Each number is 200 + 30 x the weight over its row's rms, rounded and kept within 0 to 999. Layers, rows and columns count from 0. The size before them is the row's rms in percent of the matrix's.

# down: layer 5 MLP down (transposed), 768x224, rms 0.0528, rows 640-679, columns 112-167
# gate: layer 5 MLP gate, 768x224, rms 0.0647, rows 641-680, columns 112-167
# up: layer 5 MLP up, 768x224, rms 0.0632, rows 641-680, columns 112-167
down640,098,176,166,224,200,152,194,218,154,211,161,223,180,205,184,158,180,206,207,240,205,149,243,235,234,244,237,199,220,150,216,185,205,201,240,181,213,220,251,224,207,168,197,252,197,136,154,235,253,205,230,214,198,173,211,238,224
gate641,096,174,232,163,142,240,220,201,136,222,203,185,218,211,236,157,194,236,161,213,234,203,195,115,232,158,231,135,181,175,196,198,233,190,225,204,197,244,238,218,200,207,168,166,210,219,219,148,226,184,220,205,227,203,226,246,169
up641,092,177,130,214,235,172,202,246,173,174,157,203,254,232,221,159,257,261,212,204,155,235,176,197,266,185,157,218,215,137,207,164,215,221,193,149,207,255,175,185,264,104,185,244,182,225,200,158,159,160,165,187,237,230,168,169,222
down641,091,171,218,246,189,203,230,185,221,153,255,168,164,201,181,199,218,124,187,168,187,195,190,203,160,182,227,166,196,233,202,214,203,201,204,194,203,228,272,198,206,175,191,218,208,195,219,240,225,234,208,192,152,187,185,198,181
gate642,100,227,247,184,185,226,112,195,242,202,193,257,201,182,170,169,209,205,188,220,275,173,205,233,269,192,219,204,213,227,163,242,244,248,199,184,245,173,189,255,159,176,180,199,170,197,247,204,156,238,161,205,221,213,189,214,188
up642,100,189,225,176,193,216,266,162,175,234,201,167,162,190,205,257,218,206,188,179,242,205,218,164,133,190,147,228,186,202,219,225,199,159,180,176,165,197,187,186,196,247,192,211,176,208,182,180,214,202,221,199,170,185,229,197,223
down642,100,214,147,202,156,240,159,197,226,236,187,223,228,234,222,240,196,239,240,162,199,240,224,192,214,244,218,218,214,194,135,184,168,244,213,242,190,246,198,174,162,207,221,106,254,145,146,231,127,237,218,215,238,149,140,247,180
gate643,101,155,207,177,143,209,189,229,200,197,212,211,197,168,211,236,233,179,253,202,177,173,207,220,195,191,211,180,211,166,238,186,170,178,261,202,172,185,231,221,221,231,179,187,229,191,194,161,189,273,240,211,220,193,208,216,201
up643,101,216,138,166,156,195,176,221,227,166,163,171,120,210,195,178,170,191,191,196,212,259,223,245,181,206,234,165,213,211,202,219,204,167,204,154,267,187,218,148,231,214,192,200,191,212,127,204,193,203,210,203,239,171,168,178,189
down643,102,236,212,207,227,166,193,226,213,216,238,210,179,180,213,221,252,196,248,222,233,207,211,201,223,227,236,206,221,218,215,249,239,212,224,150,184,207,224,181,184,218,206,261,207,225,190,218,210,223,180,199,180,159,271,182,204
gate644,097,177,222,187,233,239,204,217,176,194,208,192,206,222,176,174,207,153,167,177,214,144,184,253,215,174,215,216,157,174,195,187,192,189,214,213,236,219,190,188,160,178,208,196,120,170,227,197,192,271,223,246,190,266,282,211,230
up644,095,216,150,165,190,206,206,251,218,270,201,180,186,187,164,202,225,211,219,145,188,232,181,149,239,187,222,243,149,237,216,210,238,179,213,218,206,211,218,186,180,195,191,185,229,200,224,237,233,167,222,138,225,218,211,213,190
down644,100,232,157,190,174,216,213,161,209,181,233,212,225,186,186,216,170,274,163,177,243,131,179,172,158,200,192,158,267,191,191,185,209,200,175,213,179,175,190,239,167,212,249,180,152,189,195,183,203,191,187,197,182,234,188,160,205
gate645,099,248,208,190,189,264,259,273,197,230,197,201,240,198,206,218,230,213,270,251,193,270,210,229,219,188,196,230,226,236,193,231,168,244,216,241,231,232,175,202,218,235,160,225,176,178,224,217,173,214,174,214,194,185,231,156,214
up645,104,237,226,204,186,192,175,165,187,213,197,170,227,212,169,216,171,213,146,218,163,166,157,200,216,192,192,237,149,201,199,231,192,167,229,175,226,168,186,183,183,193,261,181,215,133,212,129,181,161,172,217,217,217,186,198,227
down645,105,180,224,239,173,120,170,226,206,210,200,216,241,125,199,178,264,151,200,167,161,198,218,204,196,207,228,230,188,216,186,219,127,248,207,250,212,228,149,234,151,291,181,216,147,204,221,162,198,224,215,188,189,166,183,211,188
gate646,092,204,265,205,168,227,197,195,190,228,166,169,193,197,218,254,263,177,163,197,212,254,226,168,200,152,266,208,188,193,134,189,216,186,197,140,211,175,177,178,234,232,176,162,196,164,190,212,219,206,206,232,241,231,190,196,197
up646,090,162,226,209,180,148,234,213,235,220,182,227,209,205,183,142,231,172,247,234,221,178,257,222,243,221,206,177,212,167,188,195,177,236,251,182,205,191,249,223,204,210,241,206,184,166,190,141,152,248,151,220,182,196,194,215,194
down646,094,188,158,168,217,268,232,198,197,176,229,135,190,220,199,197,175,158,242,223,219,196,163,182,172,213,216,224,168,203,159,123,219,219,256,187,247,185,226,231,227,211,181,230,176,234,199,194,234,166,201,232,185,165,170,144,194
gate647,101,218,211,175,190,232,174,204,196,205,198,181,195,212,249,139,166,208,215,218,256,217,239,191,222,157,241,186,196,125,196,228,237,204,236,185,234,230,186,202,241,163,177,152,184,229,227,211,235,222,232,186,260,271,218,233,212
up647,099,261,217,206,193,188,234,175,192,221,149,227,272,258,209,224,185,141,244,231,213,199,217,147,204,178,194,197,190,204,173,202,209,202,186,204,282,226,221,258,194,177,212,240,214,197,167,180,176,191,196,180,227,230,191,212,226
down647,104,211,130,225,212,194,226,185,204,247,247,242,198,166,226,222,207,284,208,171,177,167,210,183,177,185,224,210,227,164,238,244,230,197,252,210,223,226,229,176,256,164,167,263,184,229,185,183,198,190,195,185,185,218,223,189,200
gate648,095,174,183,223,166,200,188,168,202,238,229,189,220,182,214,252,178,177,218,223,181,189,207,229,217,211,266,201,245,167,199,173,179,250,232,144,220,241,209,230,229,210,195,253,217,188,193,237,159,187,228,253,207,155,168,191,158
up648,095,176,242,203,183,243,201,270,172,153,215,215,202,208,160,218,267,199,177,205,227,180,166,180,165,218,220,164,169,214,252,223,170,191,197,241,155,183,192,136,214,203,214,191,200,183,195,175,211,230,184,182,197,225,215,224,221
down648,095,230,202,134,236,188,199,157,198,177,237,193,187,157,155,177,214,167,222,219,188,215,188,179,204,161,195,180,194,158,205,236,216,185,223,201,207,162,245,226,165,239,226,197,180,227,264,246,150,169,225,249,196,182,230,196,226
gate649,089,224,226,179,239,196,188,144,177,191,197,231,205,197,191,203,204,220,240,229,216,224,263,161,268,202,257,185,223,166,174,218,209,184,222,185,184,178,169,244,171,222,161,206,203,199,197,220,149,194,232,232,210,136,155,224,225
up649,090,172,171,214,221,205,193,135,218,201,153,165,219,197,201,238,172,175,189,199,181,182,167,182,184,166,169,196,199,253,210,178,212,207,192,205,224,186,195,211,208,219,201,174,216,238,211,161,207,205,146,226,218,210,166,210,175
down649,086,216,222,225,197,149,170,198,247,168,176,249,189,179,188,188,218,243,199,219,245,185,228,217,221,177,151,221,217,204,211,184,159,136,191,170,253,153,235,175,222,211,218,168,206,195,244,189,225,171,190,183,243,236,206,187,178
gate650,098,179,204,192,158,235,134,180,146,166,223,256,223,198,176,197,225,155,197,224,198,234,232,159,199,221,203,187,181,220,150,242,151,173,236,187,181,229,182,207,176,190,187,182,183,238,212,167,181,232,158,186,167,216,213,174,193
up650,097,194,167,202,192,158,229,179,217,224,150,255,186,230,187,203,179,155,112,208,214,200,236,195,102,193,146,194,201,179,144,168,202,238,245,224,120,203,188,254,204,178,207,187,222,191,155,189,155,213,151,180,225,241,208,155,209
down650,098,228,196,178,169,203,251,224,187,211,196,191,184,200,198,206,155,234,215,205,190,217,224,188,203,241,195,224,178,198,208,223,188,201,171,213,222,145,208,196,210,156,274,193,251,162,210,152,158,165,214,179,150,175,156,152,190
gate651,104,204,206,168,186,177,193,172,188,184,231,211,193,202,184,232,180,172,210,235,213,230,201,187,238,203,194,270,220,256,150,230,192,213,214,205,174,250,266,196,186,227,149,176,169,217,185,197,192,211,236,130,162,179,161,165,247
up651,104,172,184,252,164,174,170,185,229,226,182,227,189,186,184,159,206,175,262,195,278,161,199,211,197,211,186,226,201,182,182,199,222,218,170,207,218,207,190,244,144,210,198,196,198,266,196,206,213,198,175,175,220,205,178,193,245
down651,109,196,171,225,192,167,230,168,184,191,207,191,176,167,226,225,188,235,212,152,200,204,192,256,198,233,211,190,277,196,177,222,169,195,168,184,237,144,162,200,186,277,157,218,209,177,192,152,168,232,238,171,205,162,223,161,197
gate652,101,193,229,194,191,234,136,215,214,171,245,221,224,211,249,164,211,204,200,198,175,232,284,253,211,221,248,255,189,238,214,210,244,217,197,217,260,231,199,212,176,255,143,218,159,202,225,179,133,181,244,254,178,216,129,215,184
up652,107,200,219,189,203,142,212,208,176,222,160,219,194,201,202,216,125,206,205,124,194,187,180,207,167,168,179,240,170,203,219,158,200,212,172,183,193,216,176,205,223,190,185,207,218,266,156,222,198,267,220,159,210,219,189,234,135
down652,105,162,173,230,198,208,236,209,182,218,240,248,201,177,195,220,263,251,150,213,244,182,236,152,138,263,177,213,157,217,182,202,180,233,203,192,217,182,210,195,158,190,126,184,258,196,210,212,205,230,222,248,215,215,173,223,241
gate653,100,161,206,227,173,178,126,154,95,218,199,238,213,186,223,189,213,146,182,247,226,222,214,212,172,188,204,173,225,206,163,183,240,176,226,226,260,245,199,210,138,172,188,189,175,220,210,269,216,174,204,197,207,204,182,171,181
up653,101,210,258,226,189,216,199,148,167,201,209,198,218,166,191,240,226,226,232,208,182,196,173,187,196,153,176,149,214,215,188,236,217,204,197,243,178,174,181,195,88,198,191,249,196,205,194,211,200,211,191,215,236,179,195,183,181
down653,101,194,165,203,199,241,230,180,205,247,220,208,141,189,167,205,204,270,198,211,192,182,213,215,175,238,199,238,210,150,179,205,193,233,194,202,198,207,228,212,194,258,155,187,130,219,201,210,156,210,153,245,227,231,221,173,247
gate654,101,243,223,171,185,197,223,152,195,203,237,163,232,220,229,182,226,215,174,142,222,228,274,147,142,168,213,224,188,231,222,198,239,162,202,210,192,228,202,190,222,201,165,234,233,146,171,249,200,135,248,181,181,244,162,167,230
up654,107,211,252,201,160,164,229,165,197,232,209,194,170,167,272,220,211,254,200,181,243,220,189,221,142,203,222,204,210,235,206,197,228,192,175,208,185,196,195,186,216,199,206,224,176,207,235,252,181,193,156,199,219,170,224,180,248
down654,102,183,185,206,166,184,216,199,191,148,191,210,226,177,174,208,187,199,231,192,223,199,254,246,225,233,248,221,214,208,146,156,208,174,203,160,205,204,209,173,168,179,244,227,212,236,207,162,223,194,149,173,243,159,228,156,187
gate655,102,145,187,178,205,228,183,214,168,187,194,211,253,239,189,192,219,195,226,225,177,195,230,188,184,223,189,191,211,135,259,190,200,275,203,164,178,231,165,224,204,214,254,212,167,240,232,224,164,164,214,209,229,181,197,205,280
up655,098,164,234,199,209,180,199,242,147,206,228,252,162,197,206,252,199,198,233,178,189,196,190,226,177,236,152,222,187,229,196,203,236,200,161,243,195,197,232,281,195,174,210,210,171,228,196,167,224,262,186,181,213,190,199,213,203
down655,102,190,180,233,167,148,225,215,236,161,232,230,179,221,216,190,224,147,209,187,206,205,241,224,220,238,229,166,181,170,191,160,212,209,182,205,217,242,244,164,169,193,171,187,140,150,201,219,197,236,184,204,181,256,201,185,246
gate656,101,193,186,196,168,218,179,227,217,163,212,230,176,210,183,163,247,185,238,183,178,197,227,170,185,215,266,213,204,242,219,202,223,201,182,159,230,260,207,206,178,254,194,193,181,207,213,186,221,212,218,186,156,269,232,228,227
up656,101,221,224,184,233,223,202,237,257,190,202,197,194,228,190,146,159,185,130,284,196,191,208,197,229,212,156,176,214,178,216,232,221,207,223,208,232,223,205,178,201,219,164,203,229,185,237,232,193,218,136,192,237,237,201,228,244
down656,104,200,189,238,164,215,192,249,249,209,154,107,137,186,195,178,214,188,223,171,234,207,240,154,156,219,244,193,204,225,158,222,191,208,159,232,213,196,198,206,199,222,188,182,191,142,198,183,209,197,224,231,196,139,187,217,169
gate657,104,223,154,175,202,242,189,198,205,202,209,193,169,178,218,177,213,139,188,235,222,172,243,233,164,140,167,179,230,205,240,207,230,240,153,237,228,172,243,194,174,178,164,187,144,230,223,230,159,231,243,237,134,253,182,223,255
up657,107,217,271,232,198,171,240,182,172,192,221,198,190,223,153,215,208,197,222,165,208,181,207,170,206,209,210,183,166,237,182,197,254,179,234,228,254,168,195,203,200,199,176,168,196,197,182,210,191,225,194,212,176,150,185,195,229
down657,105,250,169,185,259,195,178,191,213,229,264,221,197,189,255,233,185,242,168,206,193,195,161,206,217,146,159,201,203,171,195,197,213,175,161,149,229,181,215,210,174,217,190,156,192,184,253,234,173,237,147,205,156,165,160,185,265
gate658,102,185,215,212,233,140,245,186,144,189,261,183,238,208,153,221,193,240,204,220,169,180,236,236,229,147,178,187,156,205,192,202,164,217,268,191,215,236,210,197,249,185,174,166,157,158,180,221,194,284,257,166,213,213,198,217,204
up658,101,217,157,200,175,251,164,153,205,194,220,193,204,210,152,216,213,169,230,172,201,205,177,208,241,226,220,211,177,268,210,220,182,256,229,189,195,203,234,197,217,187,194,195,191,205,243,193,207,186,143,198,165,207,192,133,215
down658,101,159,173,258,220,159,201,245,192,144,190,187,220,244,210,187,197,180,200,155,218,217,198,252,217,213,217,177,194,210,271,220,151,226,159,227,185,191,259,190,225,205,198,138,197,219,186,199,181,169,181,217,147,165,165,200,204
gate659,099,227,146,214,159,203,204,183,210,147,252,167,156,170,201,195,266,218,258,177,209,211,178,184,209,231,192,240,230,182,202,242,138,220,252,210,174,198,213,188,192,221,223,208,179,227,179,244,173,214,208,263,201,124,202,191,215
up659,102,184,179,174,176,212,226,216,194,249,229,174,209,229,202,233,216,194,191,237,227,140,208,186,150,201,217,213,248,184,245,242,251,195,192,113,222,217,160,181,242,246,228,103,184,172,234,206,187,197,242,183,171,202,188,205,191
down659,103,229,167,224,189,163,239,170,185,217,166,242,217,219,159,218,205,210,203,120,259,124,177,185,216,201,256,179,155,184,193,194,195,250,250,226,144,116,199,148,220,183,191,192,222,231,218,160,266,178,191,200,200,251,153,221,227
gate660,105,215,195,240,205,236,160,229,168,206,174,173,234,254,234,204,256,238,226,225,251,187,194,192,150,206,221,234,182,211,214,255,140,216,186,203,212,236,152,212,179,196,139,213,141,179,158,239,166,194,218,234,207,150,194,168,231
up660,106,177,290,215,211,195,208,243,232,150,179,206,176,184,172,136,187,202,191,232,218,227,245,216,226,256,207,215,216,197,222,217,202,201,200,230,230,192,219,221,172,174,175,261,180,205,162,172,174,173,193,207,217,187,162,206,178
down660,108,205,189,217,206,136,177,231,245,163,253,233,207,151,225,205,208,244,176,257,192,179,224,166,235,164,216,184,202,165,217,197,176,186,177,243,240,156,200,155,181,203,194,241,247,196,246,233,200,200,144,195,168,231,234,164,204
gate661,104,192,173,197,176,198,181,209,240,161,217,212,229,198,219,171,229,204,168,150,264,177,216,231,200,185,172,196,208,224,225,148,213,262,230,181,221,223,158,228,180,228,165,186,170,190,200,219,217,213,264,248,200,224,207,245,233
up661,109,215,242,201,169,164,213,169,207,207,234,244,202,239,199,184,217,168,211,201,233,232,220,191,190,181,213,174,215,202,203,230,193,203,162,200,167,217,196,227,162,221,212,229,229,184,214,217,174,264,179,261,204,192,218,170,203
down661,106,238,208,164,181,256,206,151,167,216,242,182,222,231,165,212,174,160,258,195,192,166,206,206,174,225,226,175,245,206,250,212,181,248,156,167,215,207,183,195,209,192,195,175,235,201,217,160,232,185,196,186,216,214,218,230,171
gate662,098,227,196,207,212,192,162,227,175,174,225,260,246,226,244,255,204,149,230,199,210,197,230,213,186,219,199,220,218,256,174,215,131,195,275,155,144,215,157,150,167,235,178,264,178,233,201,216,232,242,195,207,158,244,168,223,223
up662,094,207,159,241,245,237,186,161,165,177,185,189,206,155,163,178,216,152,210,207,205,210,182,174,222,180,171,143,224,209,208,215,170,203,213,236,168,210,221,178,172,177,209,220,186,260,209,205,212,213,188,147,183,233,180,208,204
down662,096,161,159,189,244,201,224,207,170,155,189,185,219,136,269,212,152,259,232,239,158,207,242,191,139,203,156,188,185,185,211,241,188,200,218,121,177,174,231,168,202,196,196,192,182,215,145,207,218,141,228,166,206,178,199,188,232
gate663,105,179,212,226,187,236,155,191,182,208,195,193,186,179,202,210,217,204,243,180,195,179,254,163,221,182,253,181,146,210,251,228,226,210,150,204,207,245,164,260,175,258,210,194,216,240,237,212,162,226,176,218,187,187,201,172,197
up663,109,248,221,211,244,184,176,162,209,188,161,213,199,249,182,244,168,147,194,280,196,176,179,209,202,214,176,205,195,198,187,204,217,180,193,190,167,180,264,162,220,182,215,156,209,222,175,225,218,231,198,232,167,197,184,184,184
down663,105,160,190,176,143,208,225,230,198,218,247,215,134,192,223,234,201,166,241,200,202,206,225,177,144,277,166,170,223,227,179,165,238,183,221,219,157,224,221,189,198,181,184,161,210,167,145,174,166,181,210,197,215,197,161,234,162
gate664,097,200,119,199,193,230,167,164,205,188,213,203,198,216,226,221,225,192,209,212,177,164,189,191,159,248,184,231,181,201,147,234,173,211,201,199,167,212,202,166,188,185,190,211,187,175,165,206,192,205,211,195,160,210,168,160,176
up664,097,173,147,199,216,204,203,181,172,185,162,198,187,253,200,172,254,177,193,175,177,136,215,175,199,195,223,153,192,212,207,252,212,193,238,187,156,194,181,210,231,182,188,177,202,233,222,238,194,260,185,201,172,224,245,212,244
down664,101,201,206,208,261,234,205,215,191,190,228,143,242,172,202,259,220,221,167,196,206,213,234,136,164,204,201,220,231,195,212,187,250,282,188,143,179,201,238,237,171,237,239,219,234,198,203,194,262,169,214,210,172,207,179,183,176
gate665,107,257,162,215,186,239,213,201,220,192,163,243,274,185,209,195,232,250,195,193,272,150,140,199,158,144,179,201,182,176,201,208,225,231,218,169,231,253,169,240,211,184,160,145,137,231,229,207,166,218,208,210,194,205,134,252,242
up665,112,249,252,210,157,203,234,201,216,223,192,246,177,205,205,173,211,189,173,175,163,195,195,202,182,166,190,198,257,200,211,212,206,195,161,186,212,183,195,216,232,115,193,248,218,220,234,205,176,191,153,154,160,217,194,206,233
down665,109,178,204,219,225,228,234,215,233,178,228,165,219,218,216,156,220,227,213,192,143,231,180,183,191,213,171,225,167,214,153,187,197,240,215,249,200,188,236,204,168,172,174,211,186,209,209,183,267,187,229,194,197,205,201,206,248
gate666,100,217,175,207,154,207,181,244,196,155,216,222,184,239,208,237,243,208,205,181,197,218,190,212,200,233,165,211,202,219,167,213,154,228,209,167,252,241,199,249,169,275,187,189,191,177,181,167,176,166,245,224,173,181,214,208,230
up666,103,207,237,154,200,218,211,187,201,192,181,263,237,230,222,218,227,190,174,245,198,213,181,205,179,180,178,177,167,172,149,201,212,186,171,197,215,169,159,205,210,239,253,182,257,160,206,189,182,196,157,196,238,173,201,213,170
down666,101,186,171,255,190,181,164,212,230,183,221,180,220,222,212,197,219,183,190,242,219,155,224,177,224,224,240,198,231,275,175,217,159,183,199,220,202,229,187,202,216,204,196,195,185,188,232,212,230,196,219,222,164,236,218,223,153
gate667,099,142,207,157,203,153,249,233,182,188,258,193,203,196,167,205,229,162,225,189,271,177,229,206,183,203,173,150,161,225,225,232,190,220,225,169,205,228,171,200,205,210,222,161,178,214,213,210,145,200,217,154,180,209,185,212,188
up667,101,199,171,194,165,187,232,154,255,175,227,211,198,233,224,216,179,190,170,138,141,205,184,168,127,168,199,198,255,227,204,195,198,224,226,183,147,200,260,200,192,171,234,238,205,192,212,176,175,179,165,239,177,162,206,175,193
down667,097,163,204,265,238,180,192,185,176,228,199,233,178,171,260,167,225,223,210,230,186,200,218,203,203,230,176,165,201,212,230,227,233,207,233,194,212,187,150,188,222,232,150,185,254,213,227,227,242,169,186,225,201,236,198,196,184
gate668,107,196,190,199,215,237,137,172,164,220,185,222,219,252,229,196,191,165,167,240,185,179,179,203,140,204,168,255,160,253,196,169,204,216,183,177,140,215,218,179,183,236,200,188,228,226,233,186,156,211,193,163,206,235,187,185,243
up668,109,221,128,231,157,202,172,204,181,162,240,229,183,143,177,195,162,175,198,174,219,173,157,167,195,214,202,190,187,213,199,203,194,214,192,214,209,176,197,251,157,209,200,185,190,278,175,114,202,175,211,190,230,175,220,213,228
down668,110,146,184,190,219,237,141,208,194,166,177,155,213,225,250,222,218,189,158,197,185,209,185,206,229,201,183,171,171,192,177,201,203,195,217,208,214,170,192,210,162,142,162,220,190,193,193,210,213,165,160,263,184,184,196,174,179
gate669,098,226,277,156,200,224,198,117,180,190,209,206,221,214,173,178,205,211,190,211,185,186,247,158,202,153,183,166,208,232,139,189,181,226,202,187,261,184,234,153,192,193,175,246,229,236,197,158,210,196,183,169,230,230,214,225,161
up669,099,247,185,122,222,200,231,228,210,219,266,174,254,179,168,234,186,168,182,213,207,191,182,167,191,150,184,208,214,258,160,221,244,206,186,176,175,227,197,212,236,217,180,210,193,203,169,145,197,186,214,219,184,240,138,236,249
down669,099,194,211,247,193,220,182,231,223,205,192,214,221,196,200,150,195,224,184,177,221,174,199,171,178,249,202,206,191,211,203,207,152,224,221,146,210,239,170,198,171,162,200,244,186,187,188,182,202,147,204,226,200,262,260,211,195
gate670,093,265,164,220,183,204,188,225,155,211,170,175,186,184,198,215,223,160,157,197,180,144,167,199,200,183,177,260,223,188,232,200,182,182,191,168,199,155,189,175,148,190,205,206,169,178,219,262,202,184,236,152,169,201,168,240,208
up670,099,182,210,212,217,232,188,216,222,208,264,232,228,243,206,179,238,231,180,243,187,216,221,215,192,215,212,150,232,165,179,169,209,173,199,181,217,200,202,187,170,245,146,194,189,210,188,182,178,197,161,174,236,230,189,230,257
down670,090,170,177,196,201,229,208,178,176,187,213,197,182,135,205,172,181,222,212,142,173,190,189,208,236,169,207,194,214,210,196,201,194,209,203,214,191,195,227,196,240,197,175,197,217,190,237,181,201,178,235,193,201,155,185,204,218
gate671,097,243,228,168,142,246,218,185,170,179,247,173,251,217,221,131,224,206,205,229,212,234,231,188,173,209,205,224,217,228,186,161,175,222,233,219,197,236,167,200,210,174,187,169,196,152,221,206,180,187,145,167,226,205,180,219,168
up671,095,213,241,167,158,200,197,259,189,201,199,180,170,259,173,189,267,218,198,201,150,206,215,177,196,227,167,146,177,230,185,192,171,266,219,208,246,205,191,234,203,194,199,170,188,152,239,186,235,209,209,184,193,267,224,207,189
down671,090,164,212,235,203,216,177,167,137,202,175,174,166,192,253,203,213,188,204,204,193,254,167,211,157,161,178,228,196,210,229,193,263,205,254,215,216,143,161,201,240,185,249,183,225,206,205,204,250,171,214,193,272,170,163,142,230
gate672,097,163,146,178,186,213,198,199,131,232,186,199,243,239,217,258,201,183,267,219,209,128,216,189,138,181,204,231,128,207,205,187,215,263,200,149,186,231,237,267,202,205,219,255,187,202,233,198,177,202,169,189,169,236,217,190,254
up672,096,146,219,185,191,162,183,221,210,178,175,205,160,230,233,192,240,214,230,184,220,174,247,183,177,199,212,191,184,184,196,251,194,179,154,132,180,147,213,196,207,223,180,196,205,207,229,217,179,233,191,178,173,236,191,189,209
down672,097,261,166,202,184,213,210,206,188,213,187,177,200,175,238,209,199,155,210,195,136,219,217,130,189,238,185,160,192,231,209,211,262,237,237,220,166,221,182,177,233,210,197,207,230,165,175,194,181,152,235,175,196,208,125,172,166
gate673,099,241,216,217,191,212,193,139,244,234,240,182,191,179,188,171,211,170,214,254,207,253,198,202,199,174,185,165,247,212,179,199,198,138,186,234,249,206,180,224,185,197,177,175,159,183,219,231,163,168,185,201,243,218,193,182,190
up673,098,234,155,264,229,234,216,213,214,243,191,163,239,188,227,188,167,251,204,228,207,203,228,151,195,222,213,182,171,176,270,239,222,198,248,194,206,211,240,234,207,192,149,226,255,207,173,203,197,260,196,200,249,170,202,209,197
down673,099,230,193,235,233,180,214,168,152,226,172,166,166,233,222,190,272,146,243,203,229,198,250,231,226,193,156,148,219,161,169,199,211,239,263,224,171,252,184,175,152,218,187,214,150,206,179,198,189,150,200,214,253,193,182,215,160
gate674,102,189,201,136,134,204,215,180,202,203,178,215,128,178,180,190,270,191,265,240,213,159,178,153,149,223,196,211,203,173,175,188,216,229,209,165,193,228,223,191,209,204,209,133,181,167,273,165,208,206,185,161,164,188,259,187,205
up674,100,196,188,156,235,271,207,182,214,141,179,203,214,166,209,241,209,181,236,227,186,142,303,217,169,231,183,193,175,168,177,275,207,134,194,232,176,224,189,208,183,219,173,167,189,216,203,200,158,190,195,182,164,201,203,158,153
down674,097,182,222,209,183,235,173,182,219,236,153,232,250,169,231,235,249,275,244,214,235,240,172,210,272,186,224,221,222,228,185,204,210,217,199,190,156,230,122,191,179,244,172,208,207,243,160,287,194,223,218,198,189,183,218,216,258
gate675,104,226,163,189,169,241,181,211,234,216,236,191,256,247,192,205,214,149,185,190,248,186,217,170,225,181,196,186,216,223,193,181,213,202,207,174,169,240,201,183,196,111,179,194,162,199,264,202,136,166,235,170,174,238,188,219,192
up675,118,153,149,220,206,237,181,181,235,227,231,214,262,230,201,207,242,203,162,174,233,193,187,139,282,192,181,231,233,196,196,186,191,178,220,178,157,166,189,196,214,168,202,188,205,206,265,205,154,199,193,205,180,265,172,233,195
down675,092,169,175,240,172,227,208,212,237,233,210,213,174,205,212,165,226,156,193,209,202,243,202,161,190,195,202,191,202,217,173,146,223,168,211,218,171,215,213,169,201,169,165,188,261,267,194,189,221,230,144,205,203,189,209,245,156
gate676,099,218,196,140,217,140,215,203,172,193,239,243,240,140,196,184,222,207,197,183,218,155,193,203,194,192,202,215,96,212,173,240,230,226,206,157,214,226,203,215,177,173,192,177,142,182,219,144,222,242,230,205,200,228,203,210,217
up676,099,164,202,181,209,219,187,202,140,159,257,161,214,188,216,171,214,186,181,218,203,221,205,228,127,203,212,122,219,221,140,176,194,209,188,225,183,213,230,163,202,262,196,187,191,196,241,183,224,182,235,216,167,195,189,200,211
down676,100,177,177,193,210,238,196,183,159,164,213,173,170,239,211,188,172,177,198,221,201,172,229,147,152,241,214,205,204,141,177,211,173,173,269,232,198,174,182,182,199,249,206,185,207,197,153,175,165,215,265,190,186,217,166,193,218
gate677,100,222,219,203,167,232,218,231,215,186,185,187,224,268,184,208,153,243,207,223,208,209,200,136,187,206,164,244,192,197,193,179,204,173,225,200,162,213,232,201,242,178,237,175,214,209,201,202,132,222,233,192,178,190,209,252,207
up677,102,237,233,216,233,141,281,146,185,288,168,167,216,180,190,172,222,185,174,194,174,133,189,195,235,229,182,216,171,216,224,190,220,226,185,238,206,245,174,229,178,228,198,183,190,216,210,188,234,189,189,209,195,199,234,189,207
down677,103,243,168,203,188,202,182,168,241,195,205,233,219,247,173,211,193,231,170,172,174,243,248,141,214,246,163,277,231,117,147,204,188,216,242,213,219,243,187,197,196,225,214,222,186,243,121,177,180,169,206,169,228,216,202,219,193
gate678,100,230,218,188,195,254,147,182,206,175,216,207,195,193,216,201,187,222,221,227,241,173,189,201,238,187,185,155,198,250,192,218,148,198,244,194,211,207,206,198,202,237,220,204,185,239,211,170,168,184,233,217,197,218,188,164,188
up678,102,265,213,183,200,185,250,212,202,216,166,147,202,140,225,184,188,179,232,217,248,236,239,157,182,199,202,163,141,196,203,211,236,161,204,197,228,246,140,167,230,217,215,214,191,251,283,205,225,160,215,201,264,192,191,171,187
down678,104,198,181,195,166,221,201,234,191,227,188,190,190,195,164,208,233,205,188,205,156,178,204,211,191,237,241,250,212,146,201,206,216,247,220,209,250,204,144,222,209,182,227,157,189,209,160,206,224,233,174,197,209,208,220,216,203
gate679,098,171,156,239,213,230,185,198,199,179,197,233,267,210,198,169,212,278,208,187,179,183,191,119,180,193,203,162,202,223,202,182,202,236,237,180,161,235,214,224,219,222,194,156,207,200,193,240,190,182,224,228,238,199,221,251,212
up679,093,207,220,197,170,225,242,144,202,139,164,171,153,225,266,223,164,161,174,234,210,180,211,215,196,183,206,244,220,174,184,195,171,214,176,211,255,174,194,175,215,167,243,179,231,194,224,149,243,223,212,208,152,222,192,129,160
down679,092,237,228,199,197,197,191,228,166,211,189,195,161,118,188,250,248,222,256,227,179,268,202,140,186,170,254,166,160,218,186,244,210,184,184,248,198,184,158,205,220,189,200,202,201,155,237,238,180,242,209,186,113,194,236,230,210
gate680,100,209,163,234,198,199,180,201,241,225,252,209,179,188,225,191,216,201,197,162,193,158,175,214,157,210,150,223,155,271,191,218,177,227,280,219,156,211,138,223,188,169,197,240,219,169,268,219,222,184,151,209,137,231,171,201,266
up680,098,242,226,200,203,199,173,109,202,205,202,250,208,215,213,254,167,168,147,176,210,232,242,253,230,128,201,207,199,215,147,200,237,244,252,264,220,247,193,176,231,146,190,160,207,220,163,207,240,245,249,150,308,163,163,208,165